Part of a small language model's weights: MLP 1280 squared ReLU.
Each number is 128 + 32 x the weight over the matrix's rms, rounded and kept within 0 to 255. Layers, rows and columns count from 0. Numbers have three digits each.

# up: layer 4 MLP up, 1280x320, rms 0.0476, rows 130-211, columns 160-239
# down: layer 4 MLP down (transposed), 1280x320, rms 0.0529, rows 130-210, columns 160-239
up130:145163168147142071145112121129128178152119130093146066108139181188129138145140060168109123145116114064135121161140154137168123093121086090087157138150123133134126085122128119155132107180135102132077114203122098127112119085097126146147117123
down130:127107142137109137164169165105109164133139118132118156120142145134207201120129121115058098128107139149127136102201070153134131101120133095176070143089132135107113142100093109119156165059149140168118116128102119133133174125073067171109201088
up131:095076113083081113050101126109155177097127131105108084100130173193184114132187110147139164120113152116112155171178182114127140132113124108174098087113145159154091131133156087163147159114147136158113093164124127127121148089140116151132160118
down131:157137150125068101111106118110175108128136091157097183154096105149177117159152119099129080129185144096138141169097093105162147126125152130117115123084137125097094104121130047129125156110115135166126127147113109121110092096148161104064091116
up132:111095117102174138105122123170183091099153143108052157142188184153112150159117062147127114135118089130146066092085161139186079059093104148140140123118120113155149079064150134101115106108091129062166091201160182137102100111172070103149130130
down132:103140201188155139122118089134083163114165132082117102125180140140068079136134203105122103133162119137117075096148099049110132156114132130128130070097154159184141148110077130097081120108089200125173100134087127122048133136097160120193124178
up133:161134140122145132088107073138143099098132135106122111132184134155153092122123053130110145131104151142116229120156182128138120081056126125096126106140129042166113102192175144151152127112118121069098109133132187088152146133136102139100142096
down133:145080130102128129117078125115100161142091080169180153095190182130146093143134168096103099132144084101147108155143013105105108114089039112092106132083115133106178176118161164187130113155145113138090091102119100119208112083173194118152139101
up134:086161143126143209054093076132147124161117125117124140134106104162150100101116163149211178140129067154118096125146149110120128118149080068131125161131140107109118146187105088141174115118081086099070136137151160126129114106128162095140157079
down134:158067122131117095120089126097174114084131104129144106108100138167204177155139106145135099139108118105116094192104131119178126158117100160153138072134095108140164078113158173093100142103172152138088089131126137114108089103118132092101097146
up135:158131106170093135136118105146160131079135109117041145172089119160159153166139127138122162118153106159135119174138134145110122106105149126119062122171121131153119194169131099092156154146186149107134086109113153207066165121150113153215127173
down135:150139121164104076122126135105126127090093155091112193176132128116090130138154101144142142129125154156158194117081101137099165153117118130113073137092092157186134158147112143068136153107125128176118138114115101101140088119153105102109132084
up136:087101143153108135081093123155165104116141169097073155165113091135136118183142127182125135130132106184087135134097133088138106055088096098094120199151125063148115132165195190082148143132113127068090162114127113125097172112108084129176110138
down136:142121129101086111177147134120094152113145135128135096151057122172141104167124127106098130094138105134123162127061117112149092121148121143103141163120158114129129131125162155090101146137151103137168160123139169132122114177081126124131135088
up137:134168248091167105131158076113130158188124117133147161143095169112148120092125167139113105126114088122216124152138181074136156116132092165118173097096141099167091163085135128116112157142100162121165187142148135148128085077071068084122177093
down137:130100096147127092202147086098139187104121106123174116089106104100147144135151146119123118178116154099141120145153131107086114070153100179123115141149132099062170080118171199130139105146092102136135075129116051104120110140145164132082000087
up138:135120174115129075147135084204093119119045111124102169062103164051128105136106093163108173103109086099075126168141115166094181144114129093123138197160082152112124144143176088114151107153143136069075067120084135117086104138080154113143103110
down138:109095107127121157160126126139147142154070133135124112128119138171188108119135154149095135115145104103165099123095115176109187111127177136106087137101113146122108134155103090091150120057166113120135146136135059148152111114080099122101144125
up139:081105141153202095135132083113176135076139110111145071134147107139123112087078162142113094095158114085121170097075173094144116111113070153197150137111193142144133121159187176127165136113136122102141103122176129146094178106140139107136112157
down139:128160147131142127089120114148105145072177142143146059171111125115107166109136102116117107152147107134158151114155137084089099122131108173108187126109166113106136174153152106097136096100131133133168072104127149170122113094100114118088118158
up140:170095160094154135007103120130143114109064132107123123134122146126132141075154161146165208033126063110169094135100156174081073137146080115135167118113137086195117101100072150129133093126124199111103141202115180137064095099028056142151171155
down140:170094116140208206114135126094066130094127179133148159155071076089203107076144134084179161124157173112141079166121180138100168109183057120130131127156110132188093065163103158155183089091098194138158140142106176169153178073074096127082208101
up141:141184114103182144122125111142117142117136102140131131157096129133055152171133174085176101148156082097135063134135132111116125129182112201141190097124164075135109096123173146042103155137094143092159145171142112109142138067160179129147115167
down141:154136116115079143153190150096118146125116144166155127099182135188106079135058128160105122097087117154091175114153146142120110100171090173120159099113082137156102145105069081127141096158152127176159174170144142107142134149156125157137147169
up142:110101123085140135049148128111150115118118108143140134142118122063141096164146094126149116168134129152078076115133201093122178181105133109129111073120112073139128102128165085110135137134110105090083111134171103182143159097110108152134103106
down142:141102141122123147139115152090128173170132109108114100143133154164104160140127142095136149156164155175135083084083130167127087149182125198115142114133148068146156104104142118189121082145119074106132157150165130128103101099107079086120137126
up143:108137123124096148122114062153147106062117089131142059119176077150116114198070102152141132104147104142121057129127149243154089131104147131157071127154080108179110140182092132125157113184206119058137176182097195136115146128144111137124108097
down143:144102156091123111108179098124115130099165118110160144194087116098170153098119054110161121143126185155141109132142129127107124195126187121174053111166198156136093201123139072127135161168128133109132133171127137127172105154168203132166139116
up144:114110094120178127054141169141110118127137089131115132106128158134130120119157128119140146108116133190144171136120102145128130142170150113107104096101197040182055104041138146117102163156102104176145136166162132141137109060137145122171135119
down144:168109196136104112129124132151203113130120073167142167071131122163142146155165123167183123180127138122116144174127012170145142095198234140088124128040111147175067135113152081167107120120105117114146097110174125132143129139150134141120152077
up145:109160114170118124052116093163107123133066099108068149133128144110137146144151116107093151133135142210122088099126118119135169147164128115113088092117172129116141142155151167099127110149110140083071146166096194113134145083076126087180095129
down145:171143104180130168094125147122086137139127142116106145123138111136112083176129120174155154134108093096118137134100107164155091099162122169174083162113182112098149111136119143130124087121099112092110117139113082105077069095141126108128146084
up146:110151141068096083090101103146142122168104124122117137103104121160082070111100111131078139083148121084112070129131144138159149127125095085125083174165133133120121109106102143150070165135159185139090183159076113168049100128127094098140149154
down146:146140116168166140054050128170148141085136142139118122185099132134094116122103137128151058120146117113086205195148128106138129136214129112116120100119150133155172099198172138111092122091198121115117060141154134093119146154112131097132093122
up147:166142146077122093059140097128118137163123134118149128103169110136148100134117126135086153105132073148113101136169145127166121143156085101108134136151120086133182145112126150122151161106126126116114112158075115085112108112017144087089156094
down147:169133148172067148129103113167125115169145134106135129128188148148141156086145095109137143165162151088097144099098153135078115079078130123107089185126202120063145122135157081144113138064132118221169063079129065127115103172135164151114127110
up148:141096125150142192101102086120123167106109116092102099157105104168123120138119147072133174172180067138151085089137111130145113147118061105183125118124157126151136144127094125112166133115148241137154125195034113152093153141106155106153127125
down148:132113215102151165112122109101094063119110093117111121124091088108113115134117116112081072145094123153122150105098124087115140154136133108158126130132184123086167126105150176159106162151115136111131148176107154099101157139179088119127176143
up149:114153132058162128153169132171141185133108143158072071169094103142131089131128173117127095105158166152122187105127169185135139056158109112186115116170132127115169110159173143166110119168103120161153104150072123122162146138144102155136114170
down149:145134129105114160152155103133173103129093091091132136093076110160108117111123175109121094113132114077168137155134142130110136138120113194127120132160080110116114102163104129119084138149102065112159172117123094179090173151096147123126172176
up150:094122202155109149099117088091113104150183135078194153113119150120102042120141098089172128118134083116159170133180135155131138152102144127143149161184134145106129121105074141203069150188132177143151195144082216084115133073124138130123149132
down150:092157133126110192134135138073152183121151112144173130115088121085106147116143113128123118153048147145064136104139125093107097081116148106131118154119091078120148116134104097139126122146115110143134133073107152100115132104082073127144109124
up151:130099138164102165095121149191144087109135133115150105160160207136090075161111144146085187182179107139135115161182109186119154079131133135109080139115131152123082202102136070143105140127143105146081141118084188175139150077133101157123224168
down151:127077139131128112096072113121075130107114141162148151109180118110140193130149158131181157148131118133098135119137105120110190227129227064142157144152104145137112141074142172149088109105070134140090083134150123100117059138152104154137163108
up152:111134154133143156086114116183139106115100092090134170082149157139154112126123114090090124114146154080162140136198118167072105105122125158110154112154151115135063125147168169099124143100097142088144164116151202161117132029115147137165184098
down152:111166082083177121122095149111082134036117077113130134137158094142188117137144078079072103128189110168180115138148157150110094138124161119110135113146098100121136115117071132078113109080089121105127181117098124113129184193048138109112109126
up153:090081086101144131110124103120101132085148127051109096149144156117138129115107175100177116140163162157137102100115130125150145098130120093112092163124157141199145138135085145132127108105088218131149112222140148081131042109153116163150117105
down153:165096090167140131188126145136101092130124097122136130085112123118190130162080113077130160161118126190122144144083101135126133139146135166122088108132144144151098141088107150083127121106141168065180084116167198140121071082141198082100133125
up154:152155173157132070116068154117110099127118104147096106176169125111158121092143148157124153100079085146104123134141133122203110126102056093129089129125125145146147177180108131075121128146165058099137151149120136220138131099078150125135150136
down154:138180148117102156150063064156145159115184138107112141144140096147116133118143162111157144114149144143110202107171133155062158160132079120142123200162110139106165101110166143097098140119103087129117134146139145117136133095073092140114111125
up155:157145155134192128122103097166115126137130046122123128123105145106183147102158138139162159089101123150059118112143129096110181100116111131137121117154166117093073111145119097092103118197134187067078127147111162136098137125118172141133113137
down155:135147128146134158152119119161101094171161114122159127120090109139134199124145209194177071055134170114122169115144126182123111179125172087125144118156169193107137087134162165092125055145137150137137089110191122177121079183124181064097148132
up156:122128178169116120092115157169127066101067171113124061098172134131149099164091119144111203092155084148083145103126151114122136068121059169134112142106217128120166154152127132132139126096136082118132134122117160181103089032133084102154130089
down156:102105134137095149195099133127152113122148203156148099097118147145160073086155095156098077063108126097152174087099138130146161144112136141170171142085138103224094131128151147190203164162141114174092187144127143108121101124104111114118139107
up157:149111168150191134116133131152214128072136087065088109117139115112144157183147163123113153149052142183161104084118088124165057134151131126059122092112118103171128155098208146104109165149140169110094137179230183117082129118151079142154103070
down157:090178112131127092170095093121099185148165086138140102102124099135190120157139156137078102122098118137116090091132096107134093093160171139150137055125157086181153137149091101166165128153107123148122151094098171155101097156094174202135100155
up158:147136173109159109116085165157145208113142128147102128055122202102107134126151123151152162104073136123043099129089147137147158120200116101153108147126142091122081144105175109099075144161118182170137113113056118120099163147062168144158142118
down158:167147082211103200086126120112123093156086108178208171111154115138122097177101081190114117107085083077113093119109099133173144119094141129067102082105147171117168105081158148153119108109095081090093133092136135134129174115168129124113068142
up159:130156127141119094055106097106121081129122102120169163225063098099110094149119114124136103152079089137172096160183181085085135093145097089137134154150146105134109105137114143111116094113129080086092107124066100103180124106105147124129098117
down159:099139113147128146099133138135155140115127157179117082090155148205107133071140121103128188121141123096122080150121105145107032088121133149098092102110145142134112153160095073132136085122100144100120153162211100163090121116143191142146157160
up160:094085150156109094125106174136187062146066116090069129089148102129134092133095073153115184064076074147122142154167103175147096103126104129127073169126137115140124097123154158096077114122165105134191081107070134140127146141125088164132111106
down160:177145082109107157185100163089099125111084119157112119093180133179129154119126109137114088065136091157179159158182099148106135093154131101168132179160184148139100166137128170113162123170128141116096183159143148135118127150138119144120147134
up161:107146180082138081087117157158108118148111087109156140134092190152051109135177165126145128094117145146117168119106151170099155118132131048121108106123119112139120140129169144131122111168117162169156115088063146108153128123118112160134122125
down161:115093126100114077119189084195096077164125150141148226149204093142145131100128146128111108177158188151109099132067155108091083129109151140132197163095164152087159182124130123131089217150108109114098176116096109068148142167118114140140077132
up162:095167176104108081153102115215146136129144137185052133082076150132072152075121115122144148107148146099058183101138171168108118139143144070100080143162183097138109125083190125089093160155086135110126114159138145083125126072137114167130143060
down162:135111086100136102177131134138159146091124101116124162140131125086116164186140094116114098164120130123158139137110143115083121155133179114178193135099057072134137113168165124095130148141109105102119108114099138078148154142115099124127167138
up163:150126167085126155124116091161122199168104125170138119090132133121142141091135109102121194094120128110098095096125141148157125070109112115087150101180139086102088131149154123142074156159107180168194157165146143108103100116068128141095127066
down163:148194119169152123176180177171174159125129095139114106140110101109109144127107189126154064162129156116100129158171135198216061128084140074151127180237141122104085086119160072107091110075129109119124105135162141109127167156160119154216187130
up164:126120194129089049061100106166169120154126140088126108084153154122092071119100061147147156133148086078106082164187128209126110113117073159113138167148127099149134179129105147166134093104155126084164148122147148165125117109095129112128146113
down164:158122157092126154154135051093145125132074140072126125069139153126138108171149093174115123148080106107099136115140157128165173113112129175179132195116132193147149120087162178158117125109143142145121160142105104134084132133142085140064125102
up165:085134100111097072100131143166103130100114171122156159093132174149141115147119089130157160100203115135109147095167153084124159107136097164120145086176133098159148185140150122132133209115100107136124141134164115177130155153082117168120179143
down165:081107062126122124131133139162085102160120126163142094158079116126140167100100117136135083112092074163119142169133141133093123133108049129110110140115148102134119112119112146116166123145133109161145091121120173131108134097128184121103171095
up166:128155177116143089109113117143125134117131146138130128114158130085147105096165104118126171099127097165183112084129173124116094077109114146110154123132095093157152101143143176146158133131133117094104159096169197157149091077123115129095205125
down166:081124078124140133119162130172077127108114119137074114151120127129142091114120122129151110139174130171111126103141117174119138153093136125133076170137158155156170122172093089171055091124143100156115137133179129098112175157158153116151097129
up167:115136114107127138123079168085169108124123133164176108103113142132157085097122140127095168154161085077117146161098181120182130160108126070119093113197138145123138118099117187108149153174168211112126168170124117104073079101137130111137166147
down167:113151214140086119154125105120152081044083132138111085161127158165136155120133201152073159107132137148121183155149145101150178076119133172133161102138155129103105111119133141080127152111218197155156116109155136188180153050085165135071111116
up168:114136126074094132131113149175092118125134143063143109137132128080097131100129191125127151110127157099107122135170113119154113133178073121101088113144136074125087122206134182134175111146130171137144118121095123126083218129160087119120154128
down168:151142130131077152099155140126127121105111101079186105137169100192153152212086184151101066056132086127124169164137116104133126140154087171172172096133129103154095091139198095081143152114120114146096128080102173121152127128113136070100155083
up169:154147194129113108007125134146119092127111147145131102185132134064109119139143181151121115114109111105157121120143172099114180102153092126124150080104158120157127173166136165122114098144116086139149103171108100093159116107149080095158151178
down169:146129141143124143104162088142170137070155132165197125160140109127112149063128151146135128189143110100200110167138093166108120090208134206085196071144107118188140091179176201112130153177098161135144168164161158129149102166117070136118139104
up170:090170157113126109106110126126082153089133128127086145180133112144118127176137171062198107115111111098109103160086155129140219105105132100191057185101116160156113134076128145098124167154087120124143152082154118164107092146103144189114118169
down170:099194145148115136095094104138095188187144159124114087153154134150151123203140099105148075079178176168126115108089153115131049180070102109093141151071098131110142166075065145140070056149126103154122133132150065115120089082103096136087114157
up171:130139144095134120143130112091133155132112077097096114075148138107168158154128124147111163120108133140166160077150101129149161142166175149128119101150154158187124114118095133104166103110133115128119185176105203154100130126131102133151108128
down171:149142132158139072114108123164098115120121139136161164144117123112110183129150114168133148135119142157137110140167118117112130180147128180098159109163153115147163099085101115121153108090136137129128136082170077150127119114117133095153151132
up172:120170132076161113056114137150171173097088094157130077139122141137104115109200129111133115068140147046088152133114109128119136093126108082158118104135120112103109165146104099158165123133144114141124124172106136175076184114200132150123084138
down172:103114111116111155122114149149154131072152198109162112136111147091115150164154078090133099134134093109073163122079093131115182150135151115149141110118120115103158126149155087071115133083176138098160178127183102180120161132152191210132126133
up173:152146117117115160084140164137162130135115112122124106167145200162104067181084144142135125094102150181139157143173156117085145118153060117048105095128180013144133133178148163132138118097161120105123120109104118133076163055154133134154110150
down173:094075150139090152083147160049110158100110113096136079121135210108154082166132128049081085119124105127094124140121082112138081158087091161109128200090150121114160157073157088045093075088127151170108120135122163083133143174094167165102077172
up174:151156191164112123093073127128135082154101096128170100143101168138061070091151211146074145143188096196108100150163168133151142175145080088131124140130168128135068190087134164187084144178126171126224109129105163187148138112126155094099175141
down174:163118104109079171119153134107087060094113123127163096174149109138038144094084105108117162185063131115163081156116115190106107113133114214115099145038126104104171129145147128182120085130094170126214173073150147118159146108124059148153187121
up175:130094150085129161125118137149168197070059178166167117132140115120137063076097077082131143120120102128160081144084154104094103108137122089115124123167217115184146159114134120109116138131136133131121166119142132121112131145137127128102082067
down175:171113094095103129109147123153146121118100178118151163117128097081111144196094134104165114179117109128085195116112150086119083125147113102081211155129205116170078124114197129124116140104144123097185129159158136148226127170137095146167127115
up176:129133138122168101130113110126121125076108125107142121107119150126129156105085128106119124147166134108126097117129133136103162136139137116048197174171181161129128163124173153108131163166196067118099143178118096192059149143149115083103121115
down176:077118161136121148132072125142141136094147099107167127198125142104118098152190138108076138117084102072127114149138118218156143143083091150153188125138142118103119167161132112079141152110182156170173125105162104115147107096116203156123125088
up177:123124101130156119123163131114154164112158113090095181138153170148085133116119119129108107120131159136148188157145144133117105107133112116111101163118144121127131109111143119143132127130119086109150121108094176156102145161074161168111077131
down177:090158137186188108127107118138101095137093127125172169088156133159121129158113160190088083094129137192063142192137113171126121101085146147173107107113141158132123056110122110130106187110144117092151142160126122170050082126158169143047088154
up178:159157214121117130055112110138115129111100162100182079166098121119097075135164098088121117094133110142096167121125150106158107058152074042136139150106208121150172164106082151153155123151164134174115195144037137079152135079035142113120152169
down178:149102078127109160111155130175109122190117142183117191121123118134082175142139148139138149125133207079095154111141136148058190037093131189130093116123130071113178064119155083075150177109133110134129160100068160175172120174131075117134127152
up179:111094154096132146079125104142117118086085133192139075150089132166133084153143083141126136102101138127170195096120118154200088047129113130090145113133151060141095071151066133068122121104141077108096164111134144152111152123136127097086124124
down179:125118175111055063121121178124148187191135134107148087251089171112111146143116141179160100139093178152152106107174137130089172156102121143128108130148186178097138108140149151120085106074110091142126129125144137114119153161159105120129163078
up180:118165143054167122160112157112112130114112127131154101129159107108161132122158057109134120163088132127135117194137130149146117101161072071131167163116170114138111138109138137077134193137079153123142173094129154105165193156123051163158166107
down180:088162152073091114133139093089080130089158140106174088145129059133164153113123078152163173124101124093074102195132113120132121157124134126113193097060127144111177107114165149109080117129117109160130098122123118079120153080146128113089092126
up181:159146091094133172127121077084083153058104130099109096125132124085129110108118158117125107093116082157123162091148108159165132149133140073143151186176117089183132108147066175151143119125133159089102132108127188154120125095134156158100106096
down181:152085144128092148113137155109129132120165134109157114118139068072162119148129163140136130161126105157093075156119124095184173141183113108112135075132128111161153169150130127114153092107140107126154133142141143144096115146109119092129112131
up182:150106177109136158093133100102133097164136134137123122098141119157146121145126097173076127116056119181099169113151116102099100066103103120126104105124140038121073121155167158112104125119091161081130149124142170108130143136126111122157085083
down182:149101153135084070161075155110078130109097133127109123151198167150104126112065133140144168101117205118097184083090110131160142144168207093133084071129125143162144093163105140097101111127136116123126121106163087162069105085210143092089167095
up183:130117182095163137109133109204136173070106156115132089094110110118056112149177070081116153114155114148146179090162120131134060106112146162147127144104126114145090144057124077120170136156114184161178153150172216158123143138115117156120111161
down183:110091188163161162118189192124087137079091069115148132136113162112160128093103073046076092133201103123142180148099166155104154092095149145172098177129098076155106115112190121077129093079175147119161171123135133190104171172094096133054136132
up184:158097174140099129109117152181167188123102138172099102108148140142086120122133075140158128138102114127116108142092117114141066133104142131084131157110104111193108089148104086164081135166144130169135160113108116164156131156075138150066159132
down184:085133118113160123155111152153151152165099108159175065122097105124139143103195160062133063150143114182135090147086160102152105129122115185103157130121202151120118097126135164143073205165168110109152156068103137145178087132102119138140133086
up185:147120119090156191138148139087079101086110142106141135144162090157157140166152149095116175079096153103086144156181111140136130072175100138112149151098155123170153161098049144108134126087074199196118102145126149109109124119163136113167152114
down185:106141147127153127168186150120123069144124098116128126114106088123131173147117088107113108147094096117116110173133098160172122152182138115135123104101159122120125150115113141136109097115085125082119131108179141122137167070134125104144104130
up186:053143109132154104121092091125173156137079124122054137192149077104139132126079118150146156089131138103119107112132100114155147105119136115070127141117121117181148165111159145043147172173175124136178115125166136119137162121118178146166086050
down186:102112135106128075189123118138132095182188136149095074160063195101183097144109159148127104157066172155155194109173145185083131100116095095076129126128230112188165183134154078097117136097172152091130119171145107180142113124137160211096086108
up187:143175151153206078108098144111169113110147116113063136147127207131092139096151141173130159183162141155156093105157099094162091118181121140117124137140119093152132160093124099070119150175137124160112147215140136145123142153155162101090133115
down187:149108098079079114109166139153101128077107199074130109163082180116083052143142128113135041158127074148065118141124160184148105096095113069108153076124211149079140169180086140137156125164212131084173098112126070116170137122097176074096101159
up188:152100113118146119144086122131085114066155121065084073125101137123140126105091123127143130143130130150175169092139145133142152107151110070033101107134161138144126121118070160121112113106134143113164092137137142195077112128169137136120120134
down188:148113127143154136115070147150125108131136124096131108154161136102112144120087149139168117150167123115098125161119133126097155113148136153134114083136125147148149125119147159138125105070137150100136114120181106147101111148117148082143124113
up189:135155144071135115114088173133079113138147115196121127176153146153075132153114121157184192115188139083079165159123127144161198154081120165145108099106159166110182123135147153111073155130104136165119104137089136048081116141162150150164104114
down189:166146113126120126122112179168098133119166104138121133158159117089172133120145165051194169137146127121141139124104186087167116064168125116135093105093153101061143085137161087122124134141154098190141144128083128102133104124174109126151100151
up190:129107152114144118092090089149170128142106139092136160145140224111126106095095114158128178123137147141134138099138146099095141115117102125070125145108102046124149163159120123166119143137113126097111111116117118176140137088199069171174081101
down190:145069161076115094142165128123159130057174093170188144126121159102162106059108077057149162184100137163108139152128128087151085154099122126086123131107145111107090160099171124131140160126138152118122136106141124124164087098124156128108050145
up191:133123091127160126136084073133154136108124161119162087149184137117193140079158091042128172118159074134039136155153158130171081144172121096069202070165140099131094129144106153103140103145092114101087194129185159136109185129136131075149167022
down191:179124130154105117122105077130082134123112116167133071146121099117089123041177158128054182032092093151108203107133146119190112108119182088078083096185117136059154116126164140137132118175158104162128138164136161116115133159107184115106122106
up192:124100148115105068105122103109175129123139153116104131230133153141111143145124120121122093174116126156182128103110177133137100161123122116104139137178191091184123151107189120099133115141109105069106108214157119222114160136121110162150172135
down192:070107087069171112134159100158110137140156097083080109142156140161066143113116109142073154188141096108133086173137084109117160124185093175120091111109143086131161116107161123083045137076076108070162092116113120135097155196172099127137065113
up193:132133123103146150124147132148144120164103148059077138168108172075130056117168110108096117095152108150087111077119221096067129133158123149174132126115166104109089135125113073142154087171180123084072127109101125065158119096164112093122135099
down193:096165133161087101157076127117166156116112214124130140193122111141108146142107179116137120122126143139138120056099097133093153116142126135147185092135077173074192159088079128089155074111133175128099120075126124184131106194110177227145135208
up194:122151126108158123083152136095147131138174112163116058147046180061167139070188129086136131022110057209164155161106141109118157057126095093144165115114158091167137114069132105112150098130137095139172138163097130144139102134034113190161126168
down194:102118113063141102109109110097152144107157114086161187102157113095113077171133125099111082104104099108057125169198143098095158104136145126180232123175121111085085127202147122115098120077049046132094060124140174097179173154100150151148159101
up195:094101121121142150102111142131174094106137147108111147132192133125117135111176145155097127099145137169115160132175100205136080104157098170126174134136118088137104120167137074105118115148099126163149122196115149160119139130148090197177145124
down195:108164183140119125120132115088120117087145085167084119121126080120054109101106139141130135093134083088164135129121115144144110104121128118093142109102116094169137112195117042032204084119104142091150131106165123166167078085155133136131159157
up196:118123115104167142100097121102102090140093149144090129194088111092098140113103177087081130162161107138145161155140092150145138133154139096124135103154159186157069109124166141062115159192133137142146050140121157080166139101093159099191117160
down196:120174068175177194143124090128094113077169110144109155095117157091224125051177115065150189129179150078167175191129062106092103087134083078146127120125112104138149115153140169067147136172173144160109111140047146023186079125117111108121156156
up197:086142129163153069123087106116159104062093090157084121094156111148162116151096077153075156154064114132102081127092120111143099111129111103154112138155156059118104118162165141131123168167149129168171142160149163071110183139105134132107132062
down197:125102182143171054114141083212106114171117147149097115124151120111142126132122112117106098168125157102151160093106168145114126151098114102156129098127080122167158161144140105122074104087160164047106082162086145147101130122097160140120122098
up198:150159221155199118076104124194121117114073123159153072169147166121120140127183102166135177042097109134123164120176195106207148138185113135066110119180102118124134143140161097122108110118151120173076136160086131106131124138072133104187072118
down198:106069121136162154151150161132174152137165143145122098134165095125100156146112162134138089140130092156136132162145124117087121187113189138137074048112137000149100128078174164106061104151157181115190145219100120164115168174127119188118061138
up199:102151148124171119166101101158147141126177097153158126146135166099117121139132104104097164089111083139154093129117110112178130131110129148093107121118108117127131110140148101069081117142147131155141107119096154132137087144156170131123143148
down199:108169106115122129123119076140131073099140129169125167160206100044117190168125112117135151075120131075052158166132165100117142104130127197189125104150091118106130086182118121094065155071144111131138065174173134154117085153200196129164154166
up200:142144083123145125037144116116189155133141155168100164148166144125093090168136065151080127158103119088158088070143146108158109128103174134156152146135119130108133083135097170162088154096159100156150115138172112100162193139148117128144125083
down200:156200046143141148083148106047093110130127088160174150132138070086127162128126113093068143114098111106102128134117125166138052123094158159118140086104075171089080121074079140080112149073128137127169126138104155112033210193093230091143081144
up201:096086113086173076116102028182127138096111112103085145125157115116172146164137151119093139076127033162078140069123125173114108155030081092158209183171155138211136128166163154081123167166105162114148086158072168126096110102152115142154130068
down201:116163135097122111043164109140144158127148085104172155122128103116128109186126137132145089129139134130125130148193136129139112144133154093113128129058099123129091118140158118124075108140091101137109066104061162096126125188155091180102181095
up202:101136099121193112076149144119126163143098115076115097146136147127142116137165168131075139115100110112142153089104112121144130146114162068096148156157109132129156104079151152070162115124126048141172068156092149124130116128040114121136113167
down202:141093150107129062146154126166149118137154179125101154153098171128151134156150179102097123131128177150142161081144148126091164079182153122110179158074142143088152183155127106143056105119095094155147108167095111099089165176128132143126085118
up203:122148139160139127134060130135165125168131154087136000106151212164111094102107094182094161141091150174132152110087160107094123132106098073160107113111118088131036126136164198145163138173166154113113184166156136137186167062154110150138172112
down203:201084208165100118113145156153095126095077093135226107145131116128157174081151146159210172140067129127107163142171053110079169068119123083121132097140150123160022139156133098121112103154150152125146077108129136112151072049127147084146099137
up204:124065061112177135134128117164102150133119158161116058044148144130135148153114131144147153156095079141096175130093150163137052165137148132079108119123108093125077136140183103180181113205107125067085195159118133135109173084145150093188123102
down204:164135124142101115078133145141082154150090135102115171097096111097158085136130086114177133132105126114115122157118161122115117112140135106136090126117137165062109159089124137136147111140129076111201084098151199147143154186124144085144131119
up205:169155138137120099096109136173124096090091184101112116151168199139105101114087089156193135147049090127128093092154154136091109112166087128106123125117120102142152177140139115108118134164151165032123127101100136144160164135099114118153096143
down205:157123146119112153090059120131164158109127124162150127111056180121165106075143115139126126134129146162157072123153163164090136189092079088175136091099173080121111126202128126134168121144209156060152142128113106115107155185096125073060096209
up206:108119167167153124152115157109199137116082145107129060143144108098124144197080109135101140122102164077110178068145129102156099072099088155114161151106106128122165145140119114106201138140169083120119094141103161152132186132148110177222153142
down206:102101145088109131087191150078118099167068154123116112116147131126160174202089072059102123146093174144111111104156126129172106119116123107144187120105126126116122144102115064150145141166101102133192092124116170137151107118107183083147129078
up207:117122163108120141092099164144170073128072123111109060094182135146136134121147165174123178184111066045129147123145151075188096133096129144109158105148104086143143129124148144162160106116096120116166174131195146171077073069126116136084081171
down207:079143152105099145105101092080109132181148142099125176111093145105116082119189153173098143114133160148113152110149156135125123099122067067144140206157111183091125148128167138119084166132101150142167176092090128049146127077097092139168122102
up208:216161131170186119144142107101160119100128096107095078126148096109094126153127133098150121181118111168188111113079103108115147154097142113071103126136132136167103152085138152153130154109129149096098179127116126131097162151138103179121091105
down208:144070096173071207120144115106107104142111136103131184178073150092177101142096153159150166161108113089130134127123156149103150112139085068128176174172184166119129121070138109113096128053132092155079155092095182128088118134160138111101147104
up209:122179145095166126112111170110121140105135158117144105128167188094132114101109127113082159122105126122147141154078151138139091156148116091076164098106214088172145110149066098108161153140211172102191201126098111141115117114149140182125147131
down209:107124194145066139180150107133142146159140131137148085115141107067124157138125156140123105119139148174171056101151119161165127108115202137136133136150136130134190162082122125070116140150141176137139144060137109103137149138158091155132131153
up210:130122128114147145102107097115153115080152134151094093150124124086148122113193121079103101111165118082139078124155193076130092113168110182106171113169209107163101131166149163100062167198095127095124183111118094158140133158131127134163136093
down210:083174088099092162136098130084079110137108125138152161154156073150215132121109150104185201138136106163076059106106183101131118194088096089118149179157185147164196135106098175151159208111082201134173148029134159132168142154173092100138209133
up211:107198137126126121156124106141163207053144053116122106062160146122144114133143095170172171165093118122110158115134121133183155156112122107052089143077169137175112111113133114169081133109092092095128119140138195181111114111175128120173130138